python train.py --n_layer=8 --d_model=128 --n_head=4 --n_kv_head=2 --head_dim=32 --d_mlp=768 --vocab_size=1330 --activation="squared_relu" --norm="rmsnorm" --norm_place="pre" --norm_eps=1e-06 --positions="rope" --rope_base=10000.0 --rope_fraction=1.0 --qk_norm=true --attn_scale=0.177 --bias="none" --tie_embeddings=false --parallel_block=false --extras=["capped logits"] --init="trunc" --init_std_qkv=0.0442 --init_std_o=0.0111 --init_std_up=0.0442 --init_std_down=0.0111 --optimizer="soap_variant" --lr=0.00583 --beta1=0.95 --beta2=0.99 --weight_decay=0.12 --lr_head=0.0101 --warmup_steps=44 --schedule="wsd" --decay_fraction=1.0 --decay_shape="linear" --final_lr_fraction=0.0 --batch_tokens=32768 --seq_len=1024 --doc_mask=false --train_tokens=112600000 --steps=3437 --dataset="wikipedia_en"
Each number is 200 + 20 x the weight over its row's rms, rounded and kept within 0 to 999. Layers, rows and columns count from 0. The size before them is the row's rms in percent of the matrix's.

# layer 4 MLP up, 768x128, rms 0.139, rows 500-527, columns 0-127
101,208,182,183,204,207,183,183,210,186,201,193,183,195,222,218,204,191,204,210,187,180,207,191,234,193,198,205,177,205,197,171,193,218,189,200,208,261,205,219,215,196,206,188,181,182,214,193,215,195,202,224,216,193,210,224,231,179,218,205,205,227,245,174,196,155,203,202,192,219,185,199,209,159,188,180,216,224,185,183,183,232,215,249,191,138,216,214,220,220,202,208,199,167,184,227,192,235,178,219,198,154,159,179,204,187,159,177,197,178,203,193,246,197,184,196,207,203,221,195,207,198,183,186,206,205,186,166,193
094,167,187,191,222,216,220,204,200,245,179,200,208,208,174,216,177,187,195,195,214,230,187,210,207,185,182,154,200,221,215,173,249,172,203,193,186,216,175,239,185,225,205,203,199,218,180,173,178,207,194,244,215,192,216,218,220,210,191,160,188,192,184,205,179,205,207,220,215,188,211,190,206,208,200,222,198,187,180,216,179,207,250,246,172,200,225,180,219,233,215,224,221,215,185,209,175,201,209,182,184,189,184,209,214,198,229,194,236,224,168,161,197,215,207,179,217,189,207,234,182,196,178,226,205,220,212,205,201
099,220,221,218,216,178,171,190,194,212,213,203,180,222,201,191,184,195,181,202,176,209,187,202,217,226,219,174,221,207,169,226,242,181,213,166,206,217,186,180,207,188,187,145,234,191,186,190,223,239,233,218,194,214,219,221,207,200,204,201,185,196,151,223,199,168,232,199,202,186,189,221,199,205,186,208,194,204,186,194,219,179,163,198,251,200,168,172,216,237,213,215,202,183,209,207,185,206,184,158,207,176,230,173,219,208,191,210,204,241,188,200,172,222,219,213,222,179,185,199,172,202,186,197,189,215,226,199,197
102,229,157,225,206,184,197,152,215,165,193,225,200,199,210,173,226,216,148,206,192,190,195,187,165,184,221,221,194,214,194,210,195,189,177,167,213,213,196,199,221,228,196,200,202,209,242,222,211,192,192,172,224,216,213,184,186,219,191,222,219,196,206,201,213,243,223,208,207,210,169,230,196,211,212,211,211,198,207,276,194,206,220,217,200,183,199,214,200,206,205,185,209,236,179,208,182,232,186,209,218,216,218,198,193,211,154,209,205,225,211,217,229,206,202,195,229,177,191,172,199,173,202,186,183,181,191,185,228
100,212,206,202,202,210,211,159,203,187,192,185,206,183,216,204,193,190,163,211,246,139,197,185,194,229,194,182,203,191,248,193,209,199,213,195,210,226,235,210,195,201,177,229,217,186,202,226,182,194,214,209,228,204,203,198,245,214,177,241,196,235,167,187,206,208,200,210,175,207,206,233,191,185,188,184,193,176,194,194,176,202,233,213,197,166,207,175,172,204,209,193,211,231,200,234,167,189,186,189,188,204,167,200,200,210,211,179,249,222,192,207,200,249,184,192,219,200,199,216,193,206,206,195,204,179,163,217,232
098,164,184,169,192,238,154,240,180,206,197,208,190,215,193,203,213,213,198,193,212,206,211,230,176,230,176,242,198,194,204,180,178,170,226,239,220,194,177,227,226,209,201,227,184,202,192,175,208,195,186,195,212,189,171,213,191,193,190,238,188,170,185,207,204,250,203,174,211,185,165,222,183,185,182,197,223,221,206,234,194,212,171,216,180,167,221,215,212,180,209,223,206,189,184,201,219,206,198,188,237,178,188,206,228,181,203,216,188,194,224,180,232,195,167,190,205,177,221,169,219,174,190,200,221,198,202,185,200
096,169,243,205,201,202,155,180,179,195,211,196,190,203,212,229,191,148,212,207,141,207,239,202,237,207,161,191,225,201,207,207,217,204,185,188,168,199,218,226,195,177,181,198,199,203,210,218,233,187,192,185,204,207,221,201,217,148,201,206,167,216,202,200,193,165,195,196,213,217,219,202,206,183,190,178,231,181,196,237,179,188,211,163,198,200,209,215,199,183,187,210,227,153,195,194,228,199,174,201,195,169,198,176,227,203,203,172,192,202,203,200,227,194,218,197,211,217,236,180,183,192,218,195,195,197,177,168,199
101,176,180,191,172,208,144,212,223,183,189,203,207,199,206,209,214,260,189,193,174,199,165,161,207,224,201,221,183,211,202,200,227,176,209,173,217,175,210,226,232,202,202,214,192,207,203,171,212,197,187,231,208,208,161,191,187,198,214,221,188,224,195,202,194,219,195,168,203,196,156,215,201,228,194,201,169,209,203,196,184,167,198,164,158,183,201,213,251,219,203,202,220,205,175,185,203,210,189,179,163,203,220,248,191,156,184,205,192,219,205,212,198,215,184,190,194,202,214,207,201,211,192,210,214,190,196,169,173
102,192,164,180,201,188,214,232,191,215,216,178,173,226,210,223,205,207,193,208,180,184,143,185,218,211,168,202,189,171,206,188,176,195,198,194,190,219,210,217,197,179,218,203,208,198,186,210,212,200,228,181,198,195,197,183,217,222,184,250,180,154,214,215,236,207,198,159,211,195,226,220,201,218,184,184,208,177,229,166,228,227,190,149,207,189,187,212,211,208,226,197,201,226,214,195,237,212,194,227,187,226,217,186,173,195,203,195,221,155,160,204,212,223,196,198,198,235,177,176,182,210,215,185,212,203,191,197,184
104,203,199,189,208,221,220,182,204,169,211,189,206,189,221,198,209,197,200,202,199,195,163,226,224,241,209,226,218,159,218,231,178,176,229,181,205,203,195,191,202,205,166,222,198,216,207,186,217,210,182,213,216,190,201,168,186,205,190,158,197,213,213,184,201,209,188,201,183,179,157,182,162,176,216,179,183,200,207,180,204,198,206,226,193,225,191,192,214,235,178,201,168,243,200,226,180,216,203,183,172,203,198,208,169,214,188,229,222,165,193,186,228,182,165,209,201,237,188,174,201,222,170,249,184,171,216,170,204
106,222,189,195,177,244,173,203,218,195,205,186,251,195,193,198,224,190,209,199,209,223,192,213,206,229,235,202,184,182,231,199,177,161,217,210,201,214,176,185,188,178,181,173,208,194,190,176,238,206,187,208,201,206,188,206,229,220,185,239,202,246,206,194,199,202,181,191,185,183,223,198,188,151,196,234,201,197,216,168,187,192,187,218,214,172,194,204,234,208,223,186,213,187,192,228,219,167,175,210,180,164,181,160,178,182,184,189,201,166,194,228,206,155,210,164,206,191,187,216,200,205,198,220,212,195,192,175,212
098,241,200,193,221,195,197,222,189,185,202,161,215,206,234,228,212,200,200,172,210,225,206,188,204,190,185,219,170,142,194,197,187,203,198,198,216,238,241,216,198,182,208,217,186,208,202,213,208,161,205,206,230,192,195,228,216,199,189,220,191,193,182,179,209,210,221,167,227,169,202,167,200,203,152,212,216,181,229,175,225,197,199,219,202,212,231,186,228,187,195,224,175,187,186,183,215,142,199,202,203,199,199,171,190,215,175,187,230,188,205,210,208,210,166,158,233,208,180,215,195,221,182,206,210,200,198,171,216
106,188,179,235,211,210,214,249,169,200,184,215,220,225,175,196,173,204,201,200,190,171,187,203,189,194,185,182,197,200,196,213,185,179,190,141,184,219,220,190,170,161,225,176,217,215,227,211,195,210,204,197,171,196,179,203,199,213,215,206,167,221,180,201,156,192,213,197,180,198,206,241,198,206,189,208,176,214,207,195,250,187,193,218,175,236,182,156,206,191,197,190,187,197,200,175,180,204,186,175,202,210,200,233,185,181,198,220,204,193,193,232,207,224,197,184,188,195,220,243,181,193,235,170,200,160,230,203,198
102,192,213,183,210,196,155,233,197,205,214,228,192,199,198,201,177,184,183,217,218,188,166,179,181,168,224,219,188,190,197,240,160,197,244,200,188,196,187,218,183,202,209,222,217,186,191,203,195,207,213,178,153,214,212,185,198,201,190,175,200,175,230,219,213,208,211,171,198,176,234,171,204,225,185,199,158,202,202,166,214,220,208,196,222,174,195,176,196,218,185,187,185,214,196,202,210,233,189,205,241,224,179,141,190,193,208,212,197,206,187,227,212,201,211,210,211,167,186,167,188,164,190,202,154,199,193,194,217
107,199,165,198,227,191,148,252,197,212,189,175,220,227,213,214,171,197,180,175,183,226,196,180,231,164,225,158,171,186,204,222,212,208,213,190,223,208,148,224,173,185,221,179,199,234,225,176,220,200,199,214,180,177,189,201,219,198,182,160,219,199,197,238,195,204,195,216,188,199,211,216,196,205,184,185,192,211,224,191,198,200,222,201,193,231,179,169,195,217,225,173,213,216,193,177,190,174,187,219,190,202,176,186,227,212,210,220,194,191,216,194,176,189,225,175,226,222,205,206,185,212,205,187,206,224,165,211,218
112,185,190,233,168,215,196,189,196,187,157,180,193,184,221,215,223,200,213,219,212,226,197,193,186,187,208,191,204,197,200,189,188,208,200,218,184,172,179,200,186,170,232,212,213,212,212,179,197,204,158,167,187,197,194,216,162,160,201,173,190,212,248,231,203,217,206,183,211,192,205,212,176,197,200,208,187,175,187,171,172,208,139,209,188,224,207,225,193,173,217,191,202,245,219,170,154,199,197,218,188,207,216,216,189,173,201,194,211,219,218,192,190,182,156,177,207,204,203,227,215,185,220,180,160,201,202,236,198
095,218,181,210,211,177,205,178,202,192,160,214,215,164,179,212,201,172,233,205,196,224,189,269,196,207,195,200,196,187,187,191,226,217,175,210,203,182,173,202,230,209,239,200,210,225,191,202,194,186,185,184,195,193,191,213,202,203,197,228,210,209,223,214,186,204,187,201,227,198,224,186,179,172,222,195,207,187,234,202,185,230,189,191,217,211,224,169,197,212,174,213,233,229,205,224,211,181,200,198,228,187,201,233,231,204,215,189,240,231,208,209,226,172,213,166,169,196,233,193,205,160,206,179,171,218,196,227,163
091,225,199,218,169,175,199,219,207,212,178,191,218,218,235,232,176,190,222,193,189,228,197,222,207,236,245,188,193,236,220,202,210,179,238,218,201,218,188,201,170,190,203,182,213,194,200,236,209,198,197,208,190,208,190,208,207,207,237,193,176,209,191,210,177,216,232,239,206,176,214,188,226,189,218,191,178,176,162,179,210,216,178,171,195,209,213,206,163,161,219,218,165,203,179,210,183,224,164,203,182,186,179,182,262,186,197,197,214,201,196,233,192,197,171,197,207,184,184,170,193,204,182,177,188,187,197,203,208
105,179,199,208,207,200,165,214,200,222,201,177,187,211,213,191,194,208,186,175,213,182,248,199,170,188,192,216,173,215,236,163,214,205,227,226,216,192,198,166,162,181,184,241,210,209,201,207,216,184,228,218,197,201,199,224,220,180,196,235,158,165,174,241,194,214,203,153,198,202,199,205,190,211,216,199,186,187,166,188,219,177,206,196,192,220,230,194,209,217,220,210,173,195,200,189,178,212,201,234,190,235,197,199,189,202,208,209,179,145,204,221,200,172,219,202,198,168,187,216,191,196,164,163,185,219,206,191,214
087,176,243,180,210,202,199,229,221,187,224,222,206,236,184,173,200,208,229,194,247,174,193,198,167,201,212,248,235,236,254,203,196,187,203,205,230,181,223,204,196,209,210,185,222,176,191,204,220,179,178,178,224,197,171,195,184,210,175,213,202,188,197,179,220,194,156,191,212,179,209,198,200,212,194,202,175,239,200,227,192,173,215,192,201,176,215,191,215,197,206,210,212,185,198,197,179,198,171,201,161,200,225,202,224,215,182,209,208,182,160,179,184,240,231,179,170,199,183,199,207,198,169,210,193,215,204,196,210
111,194,237,244,190,173,166,173,174,195,195,208,217,206,228,187,191,160,210,190,209,207,214,189,180,205,210,184,220,230,231,189,210,202,209,190,224,189,210,230,194,175,211,172,185,181,193,187,228,199,210,210,183,247,178,202,212,196,174,209,181,181,227,148,247,215,221,202,218,223,179,164,176,219,178,175,189,237,197,203,225,205,185,236,213,217,225,206,189,185,177,229,209,202,214,195,207,211,183,215,194,174,182,187,232,235,200,233,205,200,217,199,211,207,169,215,175,212,210,208,175,187,199,191,214,192,216,220,204
101,201,177,197,225,217,205,231,165,170,192,177,212,211,188,184,213,216,222,191,209,228,198,164,202,174,194,189,198,192,171,214,206,220,204,207,187,209,222,182,213,216,204,192,224,230,201,195,243,163,197,200,211,188,200,218,165,193,214,204,212,221,224,203,219,209,174,201,201,235,199,220,199,143,145,195,223,214,185,228,193,209,179,179,219,220,168,193,220,183,216,229,203,177,178,181,191,247,173,178,225,222,221,213,212,210,178,214,204,236,205,228,226,205,210,206,177,165,228,178,184,202,202,174,209,196,185,195,191
102,192,197,238,180,225,160,167,191,203,207,182,182,224,213,187,204,203,204,190,207,199,227,202,201,217,180,213,203,178,220,188,214,211,225,196,187,172,213,207,220,188,192,204,176,214,243,182,175,212,238,236,190,189,199,200,181,229,197,243,187,203,178,204,206,260,181,211,195,233,201,224,199,165,213,200,208,187,226,229,204,205,167,194,174,262,198,184,217,200,201,204,180,209,207,215,215,203,193,193,218,183,230,162,177,196,202,212,173,198,212,186,172,152,185,195,203,192,209,208,192,192,166,192,163,200,216,176,187
106,224,170,206,167,155,154,180,181,201,196,172,196,192,201,167,158,206,201,189,190,169,187,216,233,213,215,236,205,218,187,209,191,189,209,208,205,218,153,199,195,215,183,230,206,201,210,188,211,160,222,220,233,179,184,198,191,184,193,192,218,195,222,197,191,200,207,188,222,170,230,230,208,221,198,189,195,184,208,192,231,212,224,211,153,195,168,216,204,209,262,183,216,180,219,193,199,220,201,188,218,225,223,194,204,196,219,226,197,184,196,193,208,186,210,176,191,209,186,176,208,182,175,211,185,205,157,221,177
103,225,227,198,232,228,232,187,196,214,176,198,202,207,182,189,177,196,214,178,213,191,168,182,200,220,190,170,200,247,178,180,226,177,191,220,167,189,184,208,152,212,195,208,219,214,211,212,242,191,244,206,185,209,226,176,185,184,208,200,203,191,201,202,167,181,163,225,174,187,235,202,180,214,159,149,188,210,224,194,178,188,166,218,201,215,192,201,175,213,201,204,198,217,201,212,184,210,201,199,219,215,184,200,185,226,179,200,186,170,206,187,237,235,172,220,193,187,219,167,182,203,210,191,179,213,193,211,183
104,223,198,212,178,167,208,184,176,180,186,204,215,196,185,207,212,199,188,194,210,184,184,220,188,213,221,216,201,200,207,209,189,192,190,192,171,237,242,200,210,166,205,203,207,219,219,225,214,195,236,196,193,186,181,241,187,181,179,175,252,201,162,201,216,222,191,201,210,208,231,206,191,167,191,196,186,219,198,199,185,216,191,183,241,221,208,208,200,225,179,208,190,195,235,180,180,181,220,178,200,213,202,198,229,233,167,207,198,230,186,215,165,234,173,236,213,196,210,178,182,221,195,195,241,145,208,205,168
107,201,192,185,203,191,191,192,213,188,184,222,192,194,190,214,186,212,176,219,174,197,222,177,196,228,201,218,243,179,199,199,182,239,210,176,166,185,206,201,214,222,214,212,164,180,225,183,181,197,195,166,227,226,186,213,216,173,172,211,188,229,177,195,212,211,229,207,192,229,247,237,188,216,220,216,199,165,198,216,207,179,136,211,202,202,228,202,192,174,191,209,198,216,183,191,194,214,216,205,186,208,189,200,207,155,173,234,191,228,169,209,192,209,175,208,204,209,200,224,176,187,220,228,197,235,190,173,165
101,190,194,229,180,200,166,185,236,228,217,207,216,257,203,183,244,213,226,192,223,197,187,208,196,209,195,199,188,199,251,193,209,214,192,182,196,193,189,209,191,183,197,189,200,188,234,202,203,184,223,175,189,199,222,194,175,192,162,200,213,210,213,203,207,167,193,168,200,193,213,192,222,188,194,202,179,215,199,195,212,213,196,197,193,206,174,212,151,213,242,179,210,233,184,161,243,193,214,200,201,177,229,199,189,173,211,173,175,207,168,163,227,209,160,208,203,212,158,196,213,180,214,237,188,209,205,219,188
# layer 4 MLP down (transposed), 768x128, rms 0.132, rows 500-526, columns 0-127
103,192,217,194,179,211,202,200,186,168,194,205,209,208,189,185,186,212,221,243,220,202,220,220,195,199,215,181,192,179,196,187,215,189,202,209,207,154,197,175,195,177,199,199,242,194,171,170,242,190,199,184,196,179,198,186,196,204,223,218,174,187,147,196,190,215,209,192,203,212,219,193,229,216,173,206,200,212,227,162,186,185,210,218,226,211,199,178,202,207,190,230,214,206,191,221,218,199,250,200,224,227,190,125,206,159,181,172,188,159,207,199,199,195,207,204,194,201,216,213,212,195,183,237,196,205,197,205,250
094,176,220,186,210,231,198,177,172,192,183,210,175,208,159,221,206,198,233,181,188,227,209,208,193,197,179,180,225,186,188,166,203,218,199,178,201,205,176,173,179,218,226,205,202,188,224,188,208,174,180,211,238,215,182,193,221,183,208,181,211,225,195,202,190,177,188,221,233,226,226,192,170,190,157,234,198,194,170,230,206,178,230,195,211,158,209,182,199,243,167,180,211,212,167,186,206,205,242,211,213,201,210,216,179,175,208,199,225,205,180,201,190,207,245,211,201,183,175,203,218,176,188,193,215,178,172,202,178
095,198,180,208,179,205,184,167,177,191,177,203,233,186,180,207,188,185,254,202,201,200,201,194,192,211,226,242,191,205,249,192,183,243,195,199,198,181,196,212,220,218,225,195,205,202,225,205,176,205,195,183,196,230,192,175,211,191,195,210,199,206,206,176,230,213,207,176,202,186,201,216,199,208,210,196,207,219,206,218,175,179,227,227,228,218,195,231,189,191,213,188,202,222,208,198,189,161,188,208,211,229,218,213,225,184,156,184,154,192,177,161,237,212,213,185,217,218,212,224,215,174,193,265,176,190,181,211,220
103,251,206,221,227,230,206,222,205,252,198,189,209,164,236,244,163,184,204,182,200,173,217,195,207,170,187,231,211,178,227,189,215,188,234,185,228,207,232,178,235,214,203,235,177,219,176,224,207,197,219,217,203,205,244,191,180,201,171,208,212,204,199,223,182,232,218,212,208,236,201,201,214,194,193,203,191,210,199,178,190,187,197,203,192,198,232,200,179,214,216,228,182,217,209,192,220,184,219,200,206,213,194,229,210,205,204,228,188,196,208,204,217,221,188,212,175,167,198,226,196,258,206,195,207,214,201,199,188
107,165,203,205,211,193,212,235,217,224,169,218,202,224,168,225,180,213,209,225,202,166,207,195,207,182,207,202,207,219,176,203,197,220,201,193,207,215,213,225,204,193,194,169,199,236,230,229,198,190,202,228,207,188,198,184,182,228,181,178,212,160,229,212,193,200,228,161,246,227,174,172,223,217,199,182,178,183,216,193,210,211,209,205,195,178,206,220,225,190,182,204,189,194,218,204,160,252,212,171,207,201,207,171,218,228,178,205,192,200,225,207,205,195,217,231,172,187,195,212,221,176,141,204,182,180,199,189,179
104,188,211,244,184,169,190,253,194,208,218,210,212,178,182,203,196,211,224,189,202,237,218,210,223,178,226,203,222,197,206,231,196,240,206,164,225,155,175,183,186,207,215,238,222,194,184,182,215,206,219,167,192,170,209,215,192,215,221,194,207,194,195,216,174,240,184,220,196,196,211,212,216,221,225,205,175,211,213,238,174,191,219,186,185,190,209,188,195,217,194,183,173,215,214,197,220,202,225,196,221,195,202,201,184,220,205,224,156,173,204,224,216,192,209,207,227,220,189,178,184,177,190,165,243,203,179,183,220
097,156,158,237,217,196,216,185,223,169,186,204,158,154,214,195,197,243,183,192,218,206,199,179,224,178,170,203,208,149,195,173,183,209,193,217,219,212,184,164,198,190,236,214,181,188,171,170,211,209,202,202,187,218,179,219,183,195,210,181,209,189,182,209,217,219,172,181,179,191,179,190,180,230,205,184,191,189,209,193,196,234,213,223,182,205,171,206,208,174,197,175,178,212,223,209,227,229,209,193,231,194,205,201,177,181,163,203,201,218,204,207,186,212,188,193,212,187,198,229,171,200,184,217,221,222,196,239,215
099,203,230,190,168,174,226,192,182,218,187,173,199,250,183,203,181,163,214,187,196,204,197,204,178,186,234,238,215,228,202,184,177,176,177,194,205,195,199,191,169,203,188,211,192,196,197,221,196,216,168,212,214,195,191,203,236,179,214,175,186,228,207,227,205,184,195,223,202,196,214,205,179,197,170,205,206,213,211,192,198,217,203,210,195,214,178,212,194,179,244,175,199,176,221,244,183,196,175,188,215,178,200,211,172,248,189,177,182,197,205,245,197,203,200,221,171,190,178,205,200,157,190,174,173,247,208,207,162
106,193,199,197,222,191,167,194,220,205,190,220,185,191,212,208,176,203,212,205,211,196,191,188,184,216,195,212,185,204,191,209,213,218,228,184,185,224,200,176,204,174,197,186,247,212,177,235,216,206,163,231,196,231,215,211,180,185,173,200,208,175,188,196,192,206,202,219,195,230,180,202,198,242,193,228,191,196,182,203,228,208,211,200,189,144,171,180,192,175,229,222,213,168,183,193,206,191,218,194,175,177,171,231,156,204,206,183,206,186,203,169,200,189,249,212,214,172,242,217,204,172,196,200,161,210,184,249,213
106,218,197,213,222,186,198,225,221,181,202,183,203,194,211,204,197,183,193,213,215,169,194,192,199,202,172,167,167,234,207,205,227,225,200,205,180,209,197,219,242,201,220,204,212,226,162,195,224,207,164,198,196,190,189,170,217,206,207,226,235,185,198,198,194,196,168,195,178,187,217,193,237,209,201,165,182,177,179,191,201,197,197,191,191,198,216,213,206,168,183,174,202,151,248,226,256,176,207,223,204,198,207,218,214,174,203,220,196,244,210,203,163,182,186,199,171,208,184,178,216,192,234,245,215,208,185,212,202
112,216,197,205,170,184,206,215,222,227,202,220,194,177,206,212,207,191,209,178,181,188,189,203,196,199,195,171,236,208,203,191,236,188,202,242,198,228,235,169,221,193,201,191,185,199,179,195,192,223,215,166,168,194,196,231,229,174,223,212,195,211,195,188,204,201,135,190,209,197,198,166,204,179,210,208,234,195,177,173,207,232,228,241,249,198,206,179,176,204,191,230,166,203,210,174,190,183,185,234,202,196,213,208,167,188,171,201,198,181,183,203,209,192,201,140,217,179,184,198,181,187,223,199,198,205,191,199,195
098,211,240,225,241,190,227,223,175,213,194,175,209,225,225,229,233,179,159,183,206,226,227,192,190,190,169,199,195,189,190,193,226,215,173,217,212,185,192,208,189,166,205,182,175,197,193,226,215,189,202,209,201,198,190,238,186,213,179,200,200,202,212,185,205,209,177,244,255,222,193,215,207,197,203,235,194,246,213,204,159,183,216,183,206,197,221,225,219,186,224,191,234,205,190,149,222,184,193,221,179,222,190,215,179,179,211,191,197,192,194,194,202,235,202,185,216,196,203,216,202,217,210,229,213,187,169,189,187
099,168,173,176,190,228,200,204,210,216,173,197,202,180,204,185,188,231,204,215,185,213,224,216,184,196,211,215,153,182,176,207,211,199,226,186,211,225,182,196,196,156,190,212,187,188,185,190,190,171,190,188,243,231,191,177,222,222,213,182,190,182,209,213,214,203,182,186,199,176,216,232,203,178,183,256,241,225,219,233,222,174,218,205,179,187,196,213,218,195,174,194,231,266,172,172,198,172,187,211,201,191,170,213,219,198,193,195,194,205,188,221,208,223,181,208,213,187,157,193,210,209,212,188,190,195,176,205,222
103,206,196,200,212,186,247,176,202,226,193,198,223,171,246,236,218,220,170,193,259,181,166,202,219,223,173,203,189,177,199,214,183,212,191,193,167,200,181,167,202,185,184,195,210,195,200,192,197,206,173,193,217,197,199,199,180,216,189,208,207,230,216,181,195,231,174,195,226,208,205,192,175,181,189,215,180,180,171,181,207,205,209,226,198,204,205,202,219,234,194,181,226,203,203,239,228,211,220,190,198,234,180,191,212,188,239,198,178,183,193,213,222,218,208,185,247,160,221,179,151,212,201,202,199,211,180,185,216
102,179,202,206,198,208,207,235,192,187,176,191,191,180,202,197,195,237,208,219,168,204,176,205,177,179,151,201,220,182,172,221,180,212,182,211,201,222,202,211,173,201,178,175,211,201,162,215,194,209,167,211,185,232,209,224,199,187,222,196,217,161,242,210,218,184,182,204,192,241,215,176,184,229,187,187,193,201,226,176,183,207,187,201,200,205,213,211,177,204,197,217,245,200,217,162,183,184,237,179,219,163,203,191,199,182,204,212,223,179,184,203,196,188,190,208,164,210,182,238,222,201,199,232,219,237,245,189,191
106,182,163,189,219,169,204,219,179,201,205,206,194,188,213,222,176,169,209,223,224,234,165,191,172,202,170,187,183,239,192,226,184,185,220,184,214,204,197,187,184,204,189,208,219,223,223,180,206,193,181,226,208,183,197,193,221,212,203,179,203,182,218,190,226,203,187,197,209,190,154,192,213,148,214,214,203,238,185,176,187,177,205,209,173,203,185,197,218,183,238,192,219,233,200,206,187,234,187,212,209,212,211,188,194,203,182,195,249,208,182,171,196,220,224,208,201,172,153,242,193,216,207,170,238,178,202,210,185
096,218,218,195,179,206,166,224,180,218,203,177,209,214,187,217,204,179,155,177,137,199,213,191,205,196,191,188,195,216,213,167,199,189,229,201,189,178,171,184,206,224,190,217,191,198,209,194,200,209,220,171,181,169,176,177,172,197,197,230,234,184,208,216,221,169,180,206,195,207,218,208,177,177,197,194,187,227,179,188,174,185,211,188,204,197,194,211,167,200,228,171,185,182,195,168,175,223,244,187,232,190,242,199,215,235,188,204,171,206,219,192,212,173,243,196,229,185,213,182,161,205,198,202,192,198,180,201,182
103,227,236,191,197,173,208,164,182,197,199,182,188,196,236,209,176,243,193,169,206,219,174,217,184,203,204,198,208,215,204,201,204,207,211,135,185,202,209,227,182,208,179,175,206,193,200,201,194,203,173,203,200,199,230,234,211,197,170,181,240,217,193,153,161,211,199,220,203,166,178,216,208,236,205,178,199,195,181,228,203,219,228,193,210,226,210,193,159,170,210,214,202,193,185,201,187,214,178,249,196,217,229,209,164,174,213,200,182,194,193,210,203,189,195,187,194,166,200,208,185,197,172,205,205,236,213,197,182
099,142,246,202,173,178,190,204,207,158,202,224,173,218,202,209,213,201,159,212,210,191,191,192,200,189,172,178,209,249,168,208,192,205,199,200,208,167,213,198,221,242,201,208,239,227,176,229,188,204,189,212,228,198,205,220,186,215,161,214,212,199,206,166,182,212,218,204,160,207,174,177,213,208,196,190,179,184,191,182,185,171,206,203,206,187,234,210,198,176,172,153,208,229,210,160,201,203,197,170,202,220,187,208,195,200,216,203,217,221,221,227,208,207,220,207,208,191,218,176,187,191,210,196,198,179,190,189,174
090,212,169,228,221,201,208,205,187,220,208,189,193,180,173,170,205,254,178,182,168,227,194,198,207,225,217,180,179,198,212,220,205,209,207,221,161,195,166,206,198,212,193,219,207,176,185,198,164,186,184,197,180,190,195,209,226,189,209,183,190,203,157,206,200,241,210,186,164,220,202,209,199,190,196,212,205,213,191,219,218,194,211,183,186,243,197,191,190,156,193,159,211,199,164,219,214,211,204,171,240,216,221,211,195,191,144,220,177,205,201,230,193,201,178,204,180,195,180,175,202,166,201,175,183,201,184,169,175
103,205,173,173,212,188,202,255,216,222,198,170,206,234,228,215,224,226,183,184,185,168,164,223,214,172,199,187,213,162,172,213,205,224,220,196,210,194,225,183,201,175,196,183,172,224,198,198,219,211,174,215,203,223,209,227,195,223,199,184,253,250,193,242,200,199,175,229,162,215,209,193,213,201,197,199,201,223,200,225,189,213,205,178,199,190,216,215,215,220,176,185,170,181,171,190,195,196,198,216,220,181,213,194,198,169,187,224,202,189,171,173,201,183,214,220,217,202,195,214,207,239,204,183,202,173,197,177,215
106,200,194,237,181,191,217,208,225,191,181,225,171,209,207,177,178,198,204,206,214,185,182,183,211,211,192,222,191,177,203,232,198,182,227,200,190,201,214,216,160,212,236,223,232,212,217,204,162,203,205,228,191,209,204,223,238,199,200,202,181,177,209,208,181,201,143,193,204,223,183,191,167,196,181,191,218,180,234,187,176,147,175,201,247,213,182,200,225,185,203,194,200,213,209,169,216,214,204,185,217,199,175,189,230,236,184,191,169,194,197,160,208,211,204,194,210,151,223,194,220,195,188,162,194,215,190,186,197
105,184,213,212,192,218,191,224,225,171,209,191,181,215,195,235,196,231,209,195,162,204,215,202,220,188,234,178,204,202,223,179,220,174,233,209,178,199,187,215,187,223,242,184,204,207,181,229,203,166,227,186,198,175,181,198,154,142,191,176,212,196,215,197,185,189,212,198,239,169,211,218,221,204,188,218,187,205,171,180,221,197,180,212,209,187,164,202,179,214,169,214,216,197,207,231,166,227,191,214,197,189,201,210,210,214,201,172,213,181,188,239,214,203,198,183,157,197,185,158,193,185,231,197,191,202,186,200,215
105,161,230,196,242,207,202,173,203,186,218,214,196,202,203,184,220,219,207,206,189,221,210,222,169,214,213,176,214,211,191,167,174,191,191,176,189,205,206,148,225,209,178,228,247,182,182,204,196,191,147,198,204,212,165,192,200,233,210,170,215,203,218,207,185,182,216,195,201,205,209,189,207,188,211,188,181,203,189,168,208,184,201,236,232,176,209,166,242,177,223,178,170,184,191,191,212,219,230,165,223,209,214,178,196,201,209,190,164,188,199,220,200,203,190,226,182,181,199,209,224,228,196,210,224,186,238,205,213
103,218,185,194,177,240,200,210,173,204,196,199,170,223,196,203,197,194,232,215,193,201,196,227,156,196,219,196,189,212,250,181,172,203,261,225,174,193,217,219,183,195,198,211,183,189,198,179,211,211,207,224,190,151,167,211,193,183,221,180,223,213,197,215,197,231,208,237,189,217,188,187,204,180,188,206,231,203,195,203,211,234,202,197,209,227,182,172,194,176,203,198,213,227,175,239,216,163,193,192,176,191,223,201,180,173,187,193,197,195,188,208,199,189,178,206,230,242,166,222,215,223,242,198,207,196,215,184,203
110,178,195,184,231,212,211,212,184,191,209,196,163,209,206,216,216,175,184,205,226,267,187,193,219,198,210,212,233,195,196,186,221,230,219,179,199,152,199,192,192,199,220,197,179,191,185,177,200,167,220,207,220,187,205,188,182,192,199,171,193,229,199,199,208,182,174,210,214,201,173,237,167,182,175,217,206,226,210,176,225,199,204,219,191,205,202,191,198,225,226,196,207,217,177,224,177,183,191,216,176,170,185,239,174,190,233,177,230,182,246,232,207,184,220,207,218,190,215,205,196,180,160,221,213,178,216,216,183
101,193,194,188,163,193,197,208,206,196,206,195,214,197,216,220,216,192,200,183,237,194,214,167,239,232,211,206,180,208,227,181,210,211,208,158,193,213,215,206,222,242,208,195,234,200,181,178,227,198,227,196,159,188,203,196,195,222,195,234,226,182,185,183,211,191,185,184,198,204,183,184,188,191,207,185,156,176,219,172,213,185,193,156,238,164,183,178,183,206,221,200,217,205,227,198,176,179,194,199,227,187,212,204,218,182,210,199,176,201,188,210,211,184,206,200,202,188,214,148,232,173,232,214,191,211,227,154,234